config = dict(
    n_layer=10,
    n_kv_head=11,
    head_dim=64,
    activation='tanh_gelu',
    norm_place='pre',
    qk_norm=False,
    tie_embeddings=True,
    init_std_o=0.0,
    lr=0.000356,
    beta1=0.9,
    decay_fraction=0.725,
    final_lr_fraction=0.0,
    seq_len=512,
    doc_mask=False,
)
Each number is 50 + 12 x the weight over the matrix's rms, rounded and kept within 0 to 99. Layers, rows and columns count from 0.

# down: layer 3 MLP down (transposed), 4224x704, rms 0.0222, rows 905-943, columns 176-263
# up: layer 3 MLP up, 4224x704, rms 0.0259, rows 906-944, columns 176-263
down905:34 54 46 46 50 61 46 76 63 47 73 43 59 61 42 43 52 30 47 43 43 48 70 42 31 34 55 53 55 53 42 49 76 52 46 64 34 55 50 45 29 56 30 78 49 28 38 55 61 71 70 76 47 50 87 34 49 38 75 38 58 72 50 52 72 34 54 66 38 51 39 64 49 68 55 39 52 44 61 39 38 58 60 24 43 77 46 57
up906:38 25 32 44 41 42 67 61 45 36 84 52 43 43 40 69 51 65 60 59 37 26 36 35 33 40 38 48 45 36 50 52 56 48 35 63 68 40 40 69 30 67 49 41 28 32 45 69 39 54 30 46 46 45 35 48 56 28 53 73 63 31 27 49 59 50 56 45 45 35 61 69 45 36 65 69 62 50 66 52 48 67 49 35 73 36 38 63
down906:56 54 46 50 56 55 57 45 40 32 37 40 62 31 44 60 41 27 40 70 80 58 48 47 39 72 43 62 36 36 51 30 54 60 68 34 63 27 47 54 79 39 57 43 47 66 46 71 54 25 56 34 52 77 50 55 44 49 58 68 55 54 67 47 44 39 49 38 57 43 74 41 28 55 63 67 45 20 79 55 22 64 44 35 60 36 53 60
up907:29 34 68 53 60 44 22 38 40 51 62 39 40 59 55 53 28 72 47 56 49 55 41 52 43 59 35 63 49 67 66 34 48 73 53 43 78 52 54 56 51 50 56 37 40 15 53 38 39 58 49 46 51 49 70 54 68 43 50 47 61 40 43 54 50 56 62 45 40 45 55 50 50 44 59 56 59 57 59 62 54 51 41 44 65 52 49 71
down907:36 43 70 66 53 49 41 46 55 40 36 50 45 44 43 56 41 84 58 35 38 28 07 51 62 51 41 40 51 64 50 55 45 44 48 67 45 44 36 59 56 64 47 50 65 32 48 42 36 58 62 50 45 54 64 59 55 44 42 35 50 26 55 35 43 43 57 57 68 56 45 60 36 48 41 39 31 60 46 51 56 49 27 55 61 42 47 56
up908:38 39 53 27 45 50 47 45 50 51 39 38 61 29 56 72 41 65 30 67 37 44 47 47 35 45 52 66 58 50 54 51 66 61 42 41 45 38 40 48 38 42 39 45 40 37 50 55 68 39 42 56 53 49 38 57 64 50 47 47 24 55 40 53 75 45 55 65 65 56 50 75 46 29 68 53 54 62 48 54 09 48 36 59 50 80 42 33
down908:57 53 44 28 61 37 52 59 56 57 56 59 44 37 63 31 61 70 43 54 60 41 64 44 46 42 58 52 65 39 58 64 51 58 63 43 64 51 44 62 47 78 45 54 50 59 44 74 38 59 63 51 64 47 37 67 54 56 31 66 66 46 52 51 54 49 45 57 58 50 58 59 36 57 70 31 66 59 71 51 43 72 84 63 38 61 37 60
up909:51 63 77 36 42 23 56 56 66 58 56 41 44 55 61 46 43 40 38 61 74 49 42 35 28 38 55 60 65 55 71 37 40 85 35 36 50 74 45 51 68 26 45 48 68 34 53 57 68 45 66 58 52 39 42 58 53 55 49 37 55 74 49 54 55 54 48 62 55 25 42 73 57 65 31 76 53 45 54 70 29 60 40 61 57 53 42 57
down909:45 57 62 55 65 50 36 37 58 60 52 49 42 42 51 50 63 52 55 37 40 56 62 50 57 46 56 52 56 61 38 33 26 36 31 37 58 25 50 48 55 58 49 73 63 50 50 56 45 44 48 53 59 52 40 53 59 48 57 46 78 65 55 54 48 60 56 51 59 35 63 39 54 26 61 40 46 64 64 47 39 50 52 58 46 49 50 50
up910:44 54 40 36 46 30 56 53 59 52 64 57 23 66 68 48 35 73 44 42 19 52 47 47 49 49 34 50 44 43 44 36 28 45 32 31 71 35 41 59 58 36 56 67 37 34 51 83 60 50 52 41 46 36 55 56 53 67 53 24 35 58 48 56 62 62 43 57 43 25 54 44 40 45 42 54 60 38 32 60 55 54 58 56 54 51 41 42
down910:56 46 46 26 38 60 40 49 56 34 44 51 51 28 58 39 54 44 55 51 52 20 79 57 59 48 38 46 51 66 51 61 28 44 32 62 29 38 53 65 42 37 40 27 77 48 29 66 55 33 54 62 44 65 37 35 51 43 55 32 89 36 32 61 60 39 41 63 54 54 46 79 55 49 37 68 52 30 52 46 50 40 67 35 55 41 43 49
up911:52 23 61 58 68 53 39 47 41 50 25 38 32 52 49 38 46 32 47 56 32 56 51 54 50 56 18 34 52 71 61 40 49 47 53 53 75 56 49 47 56 68 42 62 33 49 80 27 31 47 75 47 54 68 77 57 61 54 42 49 54 58 49 58 71 34 63 50 63 60 50 47 65 52 62 45 48 42 64 40 41 69 43 51 58 65 53 59
down911:62 53 63 52 39 60 59 57 61 60 71 71 55 55 32 53 37 33 69 55 53 44 52 45 32 54 30 58 53 49 57 55 58 68 54 34 60 53 54 52 53 37 49 77 44 38 43 47 54 60 51 60 56 60 59 41 33 38 40 54 46 35 65 48 57 39 50 40 47 67 52 44 76 46 64 32 58 59 36 47 53 57 22 17 55 50 50 55
up912:47 66 51 61 61 64 50 59 71 48 48 53 72 45 47 38 57 65 41 52 48 55 36 51 37 56 51 41 60 35 56 29 39 42 45 57 55 49 69 31 65 46 50 79 49 31 46 58 43 50 62 65 45 58 57 44 59 49 48 48 67 48 54 31 61 56 51 42 33 38 68 58 40 44 48 63 59 50 64 39 43 55 39 49 56 54 48 51
down912:47 49 47 48 52 74 33 28 38 49 41 52 42 54 48 43 54 50 42 53 59 60 63 51 56 41 56 51 57 47 54 33 48 48 29 66 63 61 44 30 55 48 46 43 54 47 56 64 50 33 41 54 51 46 58 36 45 46 57 57 46 59 45 38 62 47 40 68 58 74 42 56 69 64 48 61 47 39 41 33 38 54 42 61 52 35 45 68
up913:44 41 66 47 43 11 34 45 32 40 47 47 58 30 43 54 35 62 53 30 20 54 62 34 48 23 62 70 50 56 43 52 33 52 61 28 32 56 60 60 50 52 69 64 37 31 63 62 45 40 51 13 46 58 44 51 54 59 46 43 21 48 81 71 28 44 64 50 73 62 48 42 60 43 44 53 47 44 41 55 41 47 52 17 63 73 51 56
down913:54 70 43 75 44 30 43 64 51 48 49 69 40 53 60 31 44 41 37 21 25 54 40 53 41 58 35 66 45 51 38 68 42 43 57 53 48 23 69 62 62 45 56 35 51 42 48 61 48 49 69 54 48 37 52 55 48 41 66 53 59 44 55 24 32 41 37 43 63 24 50 75 67 83 62 45 23 46 46 47 37 40 65 24 38 51 33 52
up914:50 20 62 73 47 49 61 56 62 55 76 67 66 47 34 69 26 55 51 64 39 46 48 48 42 49 42 51 49 55 54 63 54 92 41 45 58 40 66 59 38 44 60 71 60 27 46 54 73 56 34 52 58 43 61 36 45 55 55 44 60 56 48 39 38 54 39 54 61 60 55 61 40 39 51 42 45 35 49 45 69 49 62 42 40 65 59 87
down914:49 45 44 50 34 50 45 47 72 49 55 24 47 49 52 47 51 54 70 69 60 64 40 43 46 43 64 40 33 39 45 46 63 35 56 68 51 66 48 34 63 37 46 76 46 53 54 58 48 45 56 40 66 52 50 62 52 25 51 39 61 37 46 54 37 44 47 40 42 79 54 55 46 27 72 65 28 36 71 66 69 49 57 52 50 47 55 64
up915:27 35 53 51 71 48 45 61 52 49 44 28 39 09 47 49 50 42 47 53 61 34 40 65 47 51 40 60 71 41 45 63 56 47 68 46 47 48 43 40 51 55 48 63 37 55 64 51 31 37 73 44 50 52 66 73 50 40 52 73 46 54 56 49 53 44 55 60 46 27 41 71 38 72 64 58 51 36 50 49 55 35 49 63 43 65 51 48
down915:59 27 44 45 39 50 54 43 60 62 53 70 57 50 63 43 52 56 56 50 50 55 51 53 31 51 54 62 61 59 64 48 44 44 57 74 54 47 58 51 46 54 67 53 44 62 42 49 41 50 56 42 40 32 60 35 42 20 41 46 51 62 29 59 72 55 38 48 50 43 51 67 40 37 52 56 32 57 40 61 56 61 69 39 51 83 34 59
up916:42 58 52 68 53 46 57 52 34 60 43 47 35 27 67 63 54 56 74 61 53 69 38 53 36 61 46 46 59 32 73 70 68 59 63 58 34 56 55 39 50 68 66 36 60 47 50 38 37 41 54 60 60 46 47 55 56 50 62 67 33 25 50 48 45 36 48 60 37 32 38 37 48 51 57 50 59 57 71 33 14 47 41 83 51 39 70 41
down916:68 51 57 40 49 54 59 45 80 43 41 65 47 68 25 48 44 56 44 30 41 49 52 45 48 56 27 46 54 62 48 57 42 36 51 53 61 44 70 43 52 39 63 76 52 30 55 33 26 55 47 68 40 59 59 45 53 46 73 30 32 45 49 79 56 48 45 46 68 56 57 49 57 62 44 40 33 40 60 50 61 51 71 51 45 57 45 61
up917:42 35 69 26 50 56 62 52 68 46 50 70 26 57 64 22 52 57 52 45 40 49 47 43 54 69 65 55 37 59 42 49 60 26 48 31 53 57 66 66 41 60 57 53 29 37 53 48 26 40 28 59 60 49 72 51 54 37 44 43 28 50 43 52 68 52 58 46 39 41 51 34 40 41 61 30 57 45 44 37 45 46 51 42 58 42 54 27
down917:44 56 50 43 68 34 52 50 42 54 45 48 58 63 41 74 47 74 47 54 52 52 45 57 62 44 50 29 51 53 48 52 44 49 28 47 57 38 39 40 52 53 56 53 38 51 53 52 47 35 50 44 49 41 47 27 63 40 46 52 75 53 56 30 50 54 48 50 58 56 52 57 38 57 58 42 36 47 54 38 75 58 68 43 58 53 49 49
up918:51 51 45 40 34 41 66 56 40 38 60 48 54 45 43 43 44 57 72 29 33 49 41 38 77 63 56 47 50 78 70 65 50 47 25 31 56 53 36 62 52 60 65 43 47 47 39 62 36 29 51 37 58 44 50 46 40 45 33 49 49 48 54 43 49 50 50 40 69 49 49 55 56 47 65 57 46 29 48 38 77 54 46 47 62 55 36 70
down918:54 53 32 45 50 60 46 55 37 55 58 63 63 61 82 53 47 80 23 62 62 40 63 55 62 45 52 42 46 52 65 52 43 35 33 43 48 47 50 35 42 50 38 50 47 62 50 81 51 71 60 42 55 41 51 63 43 43 30 44 71 39 62 57 59 52 46 56 74 38 43 34 30 44 30 47 39 31 65 41 70 52 64 48 48 65 46 49
up919:42 60 50 45 58 59 62 36 59 68 43 56 52 46 51 55 51 68 49 51 21 46 38 59 37 51 30 56 53 53 65 62 54 44 34 38 41 37 43 50 25 65 61 55 51 57 58 51 54 72 38 59 50 50 69 51 90 50 57 46 44 50 35 42 60 46 67 30 32 47 36 49 52 44 53 47 33 56 68 67 62 80 32 40 67 66 32 80
down919:45 60 41 17 35 60 52 41 54 61 53 42 52 61 56 51 34 58 70 19 42 42 54 49 42 35 33 54 45 35 70 65 47 43 34 53 45 40 51 64 60 46 33 23 42 43 69 59 51 36 46 32 73 53 50 72 57 34 70 58 61 47 60 56 63 45 55 51 59 55 41 47 47 57 62 47 56 46 54 63 45 54 37 43 45 62 43 32
up920:52 51 36 34 27 31 62 68 57 56 81 34 34 44 36 19 43 67 65 54 39 55 70 54 29 70 49 57 63 49 60 61 45 39 13 38 40 59 53 48 61 36 53 68 60 48 63 54 41 58 46 39 45 16 45 67 67 43 36 43 38 41 55 47 42 54 55 53 38 41 54 58 57 53 42 38 72 61 61 68 47 69 25 59 59 61 46 46
down920:58 44 57 57 48 54 38 50 72 49 32 63 46 55 50 39 50 53 48 65 43 61 56 31 51 50 66 25 49 37 22 39 73 48 40 31 52 56 54 55 48 54 45 38 63 43 48 37 49 44 41 44 51 54 58 66 63 58 53 51 43 56 55 74 43 64 48 62 61 46 55 55 43 52 41 64 48 62 49 42 35 60 64 67 45 44 49 54
up921:44 34 51 57 34 25 52 58 41 38 51 54 58 66 49 44 58 52 43 57 49 62 42 32 62 72 49 71 64 73 47 39 48 58 46 51 52 57 53 59 49 52 62 53 48 63 55 38 39 61 41 42 46 54 55 52 36 40 32 62 63 45 48 42 29 39 54 39 70 63 58 41 50 43 55 54 36 48 36 51 51 60 43 45 61 64 38 55
down921:60 30 56 46 60 43 50 47 37 36 59 48 49 36 46 46 50 45 49 39 58 66 63 51 49 21 47 37 32 55 48 52 48 39 53 64 59 61 56 62 69 74 44 45 50 48 41 45 53 51 46 54 63 40 54 56 52 46 56 34 50 63 51 54 63 41 43 34 46 54 44 34 53 42 55 49 53 43 61 56 44 31 65 58 31 41 27 50
up922:52 31 44 53 56 55 43 51 45 44 67 63 32 38 34 54 51 60 51 51 54 46 51 47 28 41 50 53 55 32 62 64 45 51 59 54 52 59 58 83 56 21 56 53 33 47 63 57 53 53 56 08 26 42 43 51 57 56 50 31 49 55 37 38 66 61 57 50 62 52 63 63 39 32 79 71 46 47 47 43 69 67 51 47 40 68 48 60
down922:51 40 36 44 76 49 55 54 35 58 47 44 64 66 49 61 45 53 48 70 63 48 62 56 45 56 46 43 49 67 49 42 51 47 36 48 45 24 28 47 50 62 49 37 52 51 62 54 46 36 63 51 51 40 49 50 47 41 38 65 58 63 43 49 44 54 49 61 34 64 56 61 59 66 53 33 48 56 43 54 43 47 36 44 40 61 41 48
up923:40 41 42 42 34 50 56 57 47 43 75 31 34 25 33 35 52 57 47 89 51 41 52 53 34 52 51 49 67 46 61 55 37 59 61 41 50 38 59 52 46 49 56 59 41 46 62 36 32 38 56 42 57 27 60 70 71 58 51 56 03 67 36 51 56 47 50 54 48 35 60 43 49 46 49 51 59 55 69 61 41 69 44 49 62 55 58 44
down923:67 32 61 44 62 53 54 39 67 48 53 50 40 58 62 31 53 53 68 76 46 48 53 58 51 68 56 80 49 34 39 44 62 41 39 49 47 59 34 60 56 67 59 68 59 54 43 59 58 52 38 48 52 47 37 37 44 35 55 52 23 39 46 59 55 42 58 56 64 52 53 48 46 55 47 45 39 58 42 42 49 42 46 60 54 44 41 38
up924:51 45 38 69 63 38 43 49 57 36 54 55 31 37 36 33 41 46 78 42 36 49 44 43 45 56 37 50 50 39 36 36 41 37 63 51 63 47 59 65 51 48 70 44 68 52 51 56 48 48 63 54 54 51 36 70 42 87 38 53 36 68 84 47 42 64 58 64 46 34 52 42 57 43 55 50 49 64 62 44 36 71 38 70 45 47 51 51
down924:46 53 77 58 30 68 52 52 76 41 52 31 79 31 40 71 49 51 52 56 27 40 48 50 51 39 51 63 54 60 50 66 55 44 54 44 49 50 48 58 43 42 52 49 57 59 48 49 54 48 41 51 32 82 41 36 53 41 53 45 42 41 39 39 54 49 47 48 48 52 40 48 42 45 33 30 43 71 50 33 63 55 39 54 53 46 53 67
up925:48 33 57 39 37 37 44 72 53 39 73 44 46 44 37 29 38 57 47 72 52 40 66 55 52 57 56 50 41 49 53 41 36 43 34 25 53 56 54 66 46 43 53 55 36 41 47 71 29 60 40 33 48 30 61 61 58 46 47 41 38 57 55 28 45 37 55 54 48 44 62 46 51 56 61 43 53 71 61 40 38 84 35 59 46 49 70 49
down925:55 81 58 67 36 56 44 35 37 40 34 52 52 37 49 52 60 49 45 52 17 35 43 46 39 31 48 42 39 53 49 47 35 28 67 37 69 46 47 56 55 44 62 59 35 65 64 57 49 48 51 63 66 54 56 69 57 32 73 34 42 45 43 38 65 52 46 54 64 66 67 65 61 65 63 59 56 64 41 47 39 34 35 39 50 49 41 54
up926:38 52 57 71 49 41 60 40 58 55 42 27 53 64 32 55 53 43 26 56 48 75 50 45 55 52 31 54 56 72 32 56 45 37 57 42 69 37 63 35 24 41 63 54 54 61 75 47 38 47 52 63 43 47 73 57 58 57 35 52 59 72 52 56 49 46 44 40 41 59 73 55 51 45 44 38 50 53 54 47 43 62 60 21 64 25 54 40
down926:66 46 60 69 40 50 52 53 60 48 45 38 44 77 60 64 52 57 61 62 67 36 37 48 63 47 52 37 41 44 45 36 58 41 68 42 63 60 41 62 55 42 53 60 51 49 45 61 47 52 46 70 44 41 44 44 49 47 51 56 55 67 31 25 58 62 46 48 59 34 41 57 25 46 39 41 52 51 55 49 59 38 53 74 52 56 65 56
up927:47 52 66 63 44 29 41 43 45 41 44 40 53 47 40 48 40 42 78 51 35 53 29 56 36 48 31 49 50 40 52 33 52 61 55 43 34 34 35 61 47 55 64 54 43 46 61 68 47 55 52 41 24 34 31 52 73 51 43 57 42 54 35 33 55 51 40 57 53 42 67 39 38 47 47 54 46 52 59 41 36 58 44 47 46 63 45 43
down927:47 63 61 77 35 32 58 42 28 55 60 49 50 45 52 63 66 54 62 47 36 42 59 52 37 53 61 45 48 51 58 61 72 41 52 48 27 44 32 66 45 39 62 73 55 53 55 31 38 74 57 52 50 26 60 28 54 49 43 52 43 68 41 60 50 47 52 62 34 54 44 56 52 23 50 23 48 27 61 67 22 59 49 53 46 74 41 46
up928:58 49 50 67 58 37 52 33 63 49 66 40 47 46 56 33 42 56 44 56 48 55 53 47 49 48 56 56 76 65 55 46 66 23 38 36 35 63 42 42 41 50 42 46 57 63 41 36 42 74 63 69 52 46 75 57 63 45 38 60 39 74 47 45 21 52 45 35 67 46 53 43 41 33 46 41 59 19 21 71 29 61 53 50 71 69 45 41
down928:44 64 50 57 45 49 54 46 40 60 53 53 57 62 51 41 46 49 38 60 49 43 49 51 63 42 56 78 36 64 47 33 49 47 51 52 29 49 59 60 48 56 62 46 59 53 54 41 39 43 40 57 55 21 47 70 44 44 59 36 36 55 48 48 52 58 78 47 59 53 58 46 55 48 60 60 70 40 42 31 42 48 36 65 58 51 58 46
up929:52 56 39 38 71 10 32 44 60 56 45 24 54 61 40 54 51 58 52 51 25 59 40 59 54 54 32 54 47 58 83 63 41 62 49 42 66 41 61 36 39 47 74 42 41 35 64 57 40 75 44 55 64 15 36 62 48 78 33 24 42 50 36 39 44 57 56 67 44 64 53 51 59 38 48 53 49 46 54 66 47 63 47 59 62 80 52 70
down929:51 87 56 40 57 30 32 53 52 65 39 62 63 40 45 55 51 48 65 41 63 48 60 63 50 62 43 46 63 49 59 54 38 68 92 58 57 17 75 48 47 59 63 44 34 40 54 55 49 52 17 50 57 37 37 42 48 75 64 56 40 31 62 66 68 48 71 64 44 76 58 36 45 37 56 35 36 53 60 52 25 63 58 48 43 80 67 44
up930:48 53 54 60 37 30 46 38 51 52 60 33 42 41 45 64 59 26 51 71 40 48 57 39 35 47 52 58 50 68 43 63 35 63 52 55 57 45 46 49 66 33 49 67 62 54 58 54 50 40 71 39 46 49 63 62 40 61 50 23 45 68 45 55 59 54 35 43 51 51 59 52 48 36 58 50 48 46 52 41 51 56 53 49 60 62 37 58
down930:52 56 61 41 51 56 63 49 56 42 48 51 41 33 50 29 50 60 46 35 62 42 53 55 44 68 52 53 38 59 55 60 44 48 58 48 49 62 36 46 49 72 43 43 50 61 46 52 58 45 63 59 47 51 64 56 44 47 50 50 52 41 57 54 55 43 44 59 49 56 50 54 33 50 39 53 44 52 69 60 72 60 73 47 40 62 50 52
up931:55 23 53 50 30 30 38 56 54 58 38 53 54 48 34 51 54 61 65 60 33 41 67 43 54 49 27 55 43 61 39 43 52 52 54 55 65 71 53 34 61 50 59 59 51 47 48 44 37 61 41 42 64 32 72 55 53 75 38 40 45 58 47 40 51 43 55 50 37 30 50 44 62 54 58 32 41 55 59 41 44 67 57 45 57 57 47 42
down931:44 67 29 14 53 59 46 92 44 51 61 08 22 41 35 62 44 45 60 57 36 53 49 36 73 62 52 50 65 22 47 25 29 57 63 66 54 53 79 58 59 62 47 55 63 62 63 61 63 54 74 45 19 65 33 62 46 37 44 49 32 64 73 65 11 72 70 47 74 75 33 42 35 64 50 40 17 42 40 72 31 65 59 70 44 64 47 56
up932:38 60 52 67 36 58 60 57 55 47 48 42 59 30 30 34 60 50 42 54 40 64 48 41 39 54 57 37 72 48 59 46 49 60 35 59 46 54 57 63 39 58 33 42 44 50 60 44 34 68 63 49 58 21 44 60 47 39 51 51 40 54 34 52 27 50 50 31 48 49 61 40 45 61 57 45 56 58 33 44 53 80 63 81 69 62 44 60
down932:42 45 53 48 63 34 53 72 58 53 31 38 72 48 42 71 55 57 61 57 56 66 42 50 43 53 41 28 50 16 41 71 41 35 56 62 43 39 40 56 59 40 66 36 11 53 75 56 39 52 55 31 55 25 50 53 58 37 51 30 56 58 29 87 52 62 50 43 55 49 62 54 48 41 41 41 48 26 51 54 40 56 48 57 45 46 65 75
up933:43 37 52 38 69 43 48 29 40 61 51 47 49 53 68 23 41 55 38 58 56 48 54 56 55 40 44 52 39 66 42 57 46 71 62 38 40 52 73 44 35 65 54 66 37 39 70 56 39 61 57 65 63 60 56 45 50 43 63 42 41 60 48 55 53 52 39 50 26 33 39 47 53 54 49 53 53 40 51 49 40 47 28 33 52 50 46 45
down933:38 61 29 51 54 51 57 57 51 40 49 54 61 57 65 39 39 41 36 58 56 57 39 57 52 46 61 32 57 61 47 45 64 55 50 44 40 49 49 55 42 59 46 33 54 58 54 69 47 56 54 55 62 64 53 56 47 59 59 45 50 63 76 49 72 39 40 51 44 40 53 48 30 45 70 62 65 44 64 48 69 49 40 31 62 40 49 52
up934:47 30 57 69 59 54 44 52 53 48 42 35 46 53 49 66 51 45 68 61 54 66 35 59 53 66 34 46 56 91 53 46 51 38 47 39 71 39 64 42 48 43 49 65 60 71 60 59 59 66 52 52 28 18 50 83 58 57 17 52 45 70 53 22 58 61 44 61 61 65 39 83 40 43 50 49 63 46 52 51 52 66 37 63 38 73 59 74
down934:20 46 56 65 41 57 45 35 57 55 51 44 41 46 48 74 57 41 59 43 47 59 49 55 66 36 53 54 68 46 51 57 62 36 55 41 45 29 49 50 61 46 39 48 34 63 46 35 52 51 46 53 55 75 36 43 48 49 53 65 36 32 49 43 50 66 55 43 54 56 41 63 68 36 28 75 42 67 34 53 68 34 58 63 35 40 55 69
up935:50 60 47 71 57 73 70 59 45 56 39 13 49 65 56 32 62 44 57 50 56 54 49 50 62 54 45 59 31 46 54 42 52 30 41 34 54 46 77 39 40 45 59 70 47 62 45 58 39 57 37 54 30 47 47 66 67 38 32 60 41 54 33 47 64 47 68 63 45 48 48 52 56 36 48 43 49 30 56 58 36 65 48 47 56 54 61 53
down935:48 51 57 53 45 48 66 63 44 50 57 59 44 60 47 43 60 77 42 27 46 23 44 36 47 17 45 13 58 52 37 60 59 58 51 46 47 32 37 40 36 61 30 29 48 36 54 57 49 58 43 59 51 57 32 49 36 60 66 39 59 43 64 54 32 45 36 46 54 27 43 47 36 53 63 36 48 41 63 54 59 51 58 67 45 37 57 49
up936:58 45 34 42 43 44 53 50 74 48 61 40 40 63 37 49 39 51 44 45 42 54 61 61 60 65 56 43 47 54 51 53 44 45 53 37 60 43 36 58 59 38 48 76 46 40 67 60 29 56 63 50 40 41 47 52 69 52 37 48 46 39 51 48 47 49 50 64 51 48 58 31 49 63 64 44 62 74 41 55 45 67 56 57 61 53 51 42
down936:47 39 41 53 36 35 62 62 71 52 64 51 40 35 43 30 61 65 57 58 24 48 58 39 48 60 43 45 48 52 55 35 47 34 51 50 69 17 36 27 62 43 48 60 18 46 71 45 41 56 60 35 51 52 65 53 61 44 42 24 38 54 49 54 43 53 42 61 53 43 42 21 55 67 55 39 59 57 62 48 37 46 55 45 62 50 56 43
up937:13 54 39 61 62 56 53 65 39 53 54 40 34 53 64 55 48 54 31 67 48 52 34 62 37 56 60 60 49 62 64 37 64 59 17 47 56 50 37 48 36 57 49 32 53 36 53 55 66 55 57 38 59 63 51 43 76 52 51 54 57 58 50 24 68 62 43 48 28 35 47 52 31 41 54 40 44 70 48 56 57 48 35 35 48 52 44 45
down937:40 70 58 54 62 44 73 67 24 42 55 39 47 84 68 74 52 45 46 57 50 51 62 56 33 28 51 62 40 44 57 60 58 54 51 61 63 43 55 71 55 68 58 36 49 38 60 67 52 44 61 65 47 44 42 49 53 65 32 42 41 45 62 50 40 29 46 56 50 56 42 55 39 30 49 58 60 52 45 30 43 71 29 53 56 40 42 53
up938:62 60 63 52 48 43 72 49 46 39 73 52 41 53 44 46 39 61 53 61 37 57 43 38 26 39 39 47 36 55 53 65 39 47 35 51 48 37 40 57 56 69 56 58 38 45 47 55 62 66 37 54 25 33 48 48 44 63 63 68 45 49 44 64 68 36 47 56 58 41 56 58 61 43 45 68 58 67 68 58 30 39 59 38 62 62 65 51
down938:60 53 35 57 71 53 32 51 31 50 46 56 60 52 26 32 42 49 52 37 53 49 61 48 60 52 35 61 63 43 48 58 44 39 52 39 23 51 61 35 42 41 59 36 52 44 35 48 63 45 54 66 51 51 56 64 47 40 43 39 57 50 46 38 34 59 31 56 50 54 45 21 63 52 57 41 45 59 44 51 50 53 25 60 51 38 48 54
up939:24 65 38 62 56 64 38 62 57 51 46 49 44 36 51 61 44 61 39 69 47 51 36 58 48 41 41 42 45 50 55 63 31 52 37 44 45 48 51 42 48 27 52 48 66 57 44 33 55 47 57 63 48 49 65 53 62 54 53 42 47 64 41 46 42 47 34 37 34 34 45 53 32 51 50 48 56 47 65 51 47 47 35 42 62 55 47 35
down939:59 43 52 57 36 50 36 50 37 64 38 37 48 45 52 54 39 46 39 32 45 63 55 51 55 37 46 42 36 59 48 49 56 47 34 62 50 58 55 44 34 60 56 50 50 47 56 36 61 61 57 54 47 52 59 55 49 43 44 64 42 43 53 51 34 40 38 58 50 49 56 50 50 46 62 57 54 70 66 58 54 56 54 48 33 46 50 59
up940:35 23 60 57 60 64 54 41 39 55 64 28 49 64 32 64 35 62 71 69 61 41 50 49 62 48 43 51 57 47 70 23 23 81 62 58 32 41 42 47 53 48 58 48 41 55 47 73 63 36 36 50 23 52 73 52 58 80 37 50 47 49 41 14 40 54 35 58 75 58 91 58 38 31 39 45 45 42 40 55 44 54 59 27 54 70 69 59
down940:48 68 54 52 65 50 38 65 74 61 44 55 52 67 38 55 47 56 63 45 50 52 37 48 41 39 83 34 40 42 48 41 62 58 68 38 48 48 64 37 43 50 31 51 43 43 35 57 50 47 55 36 67 30 38 24 83 59 53 49 58 57 62 39 34 56 43 63 49 60 44 46 64 56 42 50 75 61 46 48 43 58 63 45 38 41 83 44
up941:51 16 52 51 36 43 68 53 39 33 66 50 69 48 17 44 53 53 49 52 43 44 65 63 69 64 53 43 51 56 70 34 56 47 48 43 38 52 27 45 39 47 61 52 45 25 44 62 76 41 54 31 51 65 46 55 47 59 52 49 51 47 70 50 49 43 57 38 52 53 45 31 62 59 58 55 47 53 44 56 39 47 53 45 60 61 69 61
down941:47 44 45 64 63 53 52 41 48 43 46 46 25 35 63 58 45 53 44 64 52 33 68 47 45 42 53 46 71 56 56 49 45 58 39 43 49 51 53 60 53 50 61 35 55 55 72 49 48 72 56 67 53 43 40 51 62 44 46 58 50 54 53 63 53 49 68 71 40 49 50 73 42 58 43 44 56 40 47 49 58 43 51 45 53 61 41 27
up942:62 47 46 55 46 28 50 58 48 68 62 40 51 60 57 53 50 61 29 74 53 38 41 44 30 48 18 30 74 41 46 49 38 32 26 56 40 63 60 52 50 36 44 69 38 37 62 61 71 51 32 60 57 51 42 55 46 83 49 59 57 22 32 27 37 58 46 37 43 37 80 56 45 57 44 74 42 38 46 64 43 41 51 51 54 52 41 63
down942:27 67 76 45 46 52 47 51 33 41 53 47 68 47 12 48 47 51 62 68 52 50 58 48 56 40 42 42 65 46 22 22 35 49 58 50 47 66 55 74 50 36 47 68 31 45 56 50 57 42 48 44 62 58 50 29 55 48 49 48 42 53 59 50 44 48 50 65 57 55 81 52 60 45 57 63 36 37 47 54 65 59 63 44 49 60 24 30
up943:64 55 60 57 19 56 76 65 31 45 64 54 45 39 41 60 39 71 61 44 51 42 61 65 71 54 33 36 62 51 54 41 62 62 56 56 59 44 47 53 40 52 37 32 54 69 56 68 56 87 48 43 51 34 45 43 38 58 28 70 53 40 54 54 46 60 57 52 53 50 48 48 39 62 47 19 47 46 37 63 48 53 49 44 42 50 66 54
down943:62 30 40 67 33 39 53 54 53 45 65 62 66 60 48 62 49 49 35 40 64 56 53 50 46 41 59 53 35 43 60 40 50 60 51 45 48 39 59 50 47 50 38 27 44 47 48 35 36 67 72 58 44 51 60 52 57 35 29 54 48 61 50 33 51 53 40 50 48 57 57 47 26 59 56 40 31 44 63 68 40 50 53 71 68 40 35 52
up944:33 38 59 70 48 72 57 60 56 40 43 53 52 52 61 43 28 47 39 60 35 69 55 63 29 62 35 60 51 65 40 42 65 48 43 43 42 52 55 45 50 62 59 47 46 65 53 54 39 57 48 33 52 33 45 48 69 45 48 35 53 54 60 50 54 49 54 47 44 41 48 59 54 66 67 33 63 69 68 53 52 78 38 43 52 46 65 59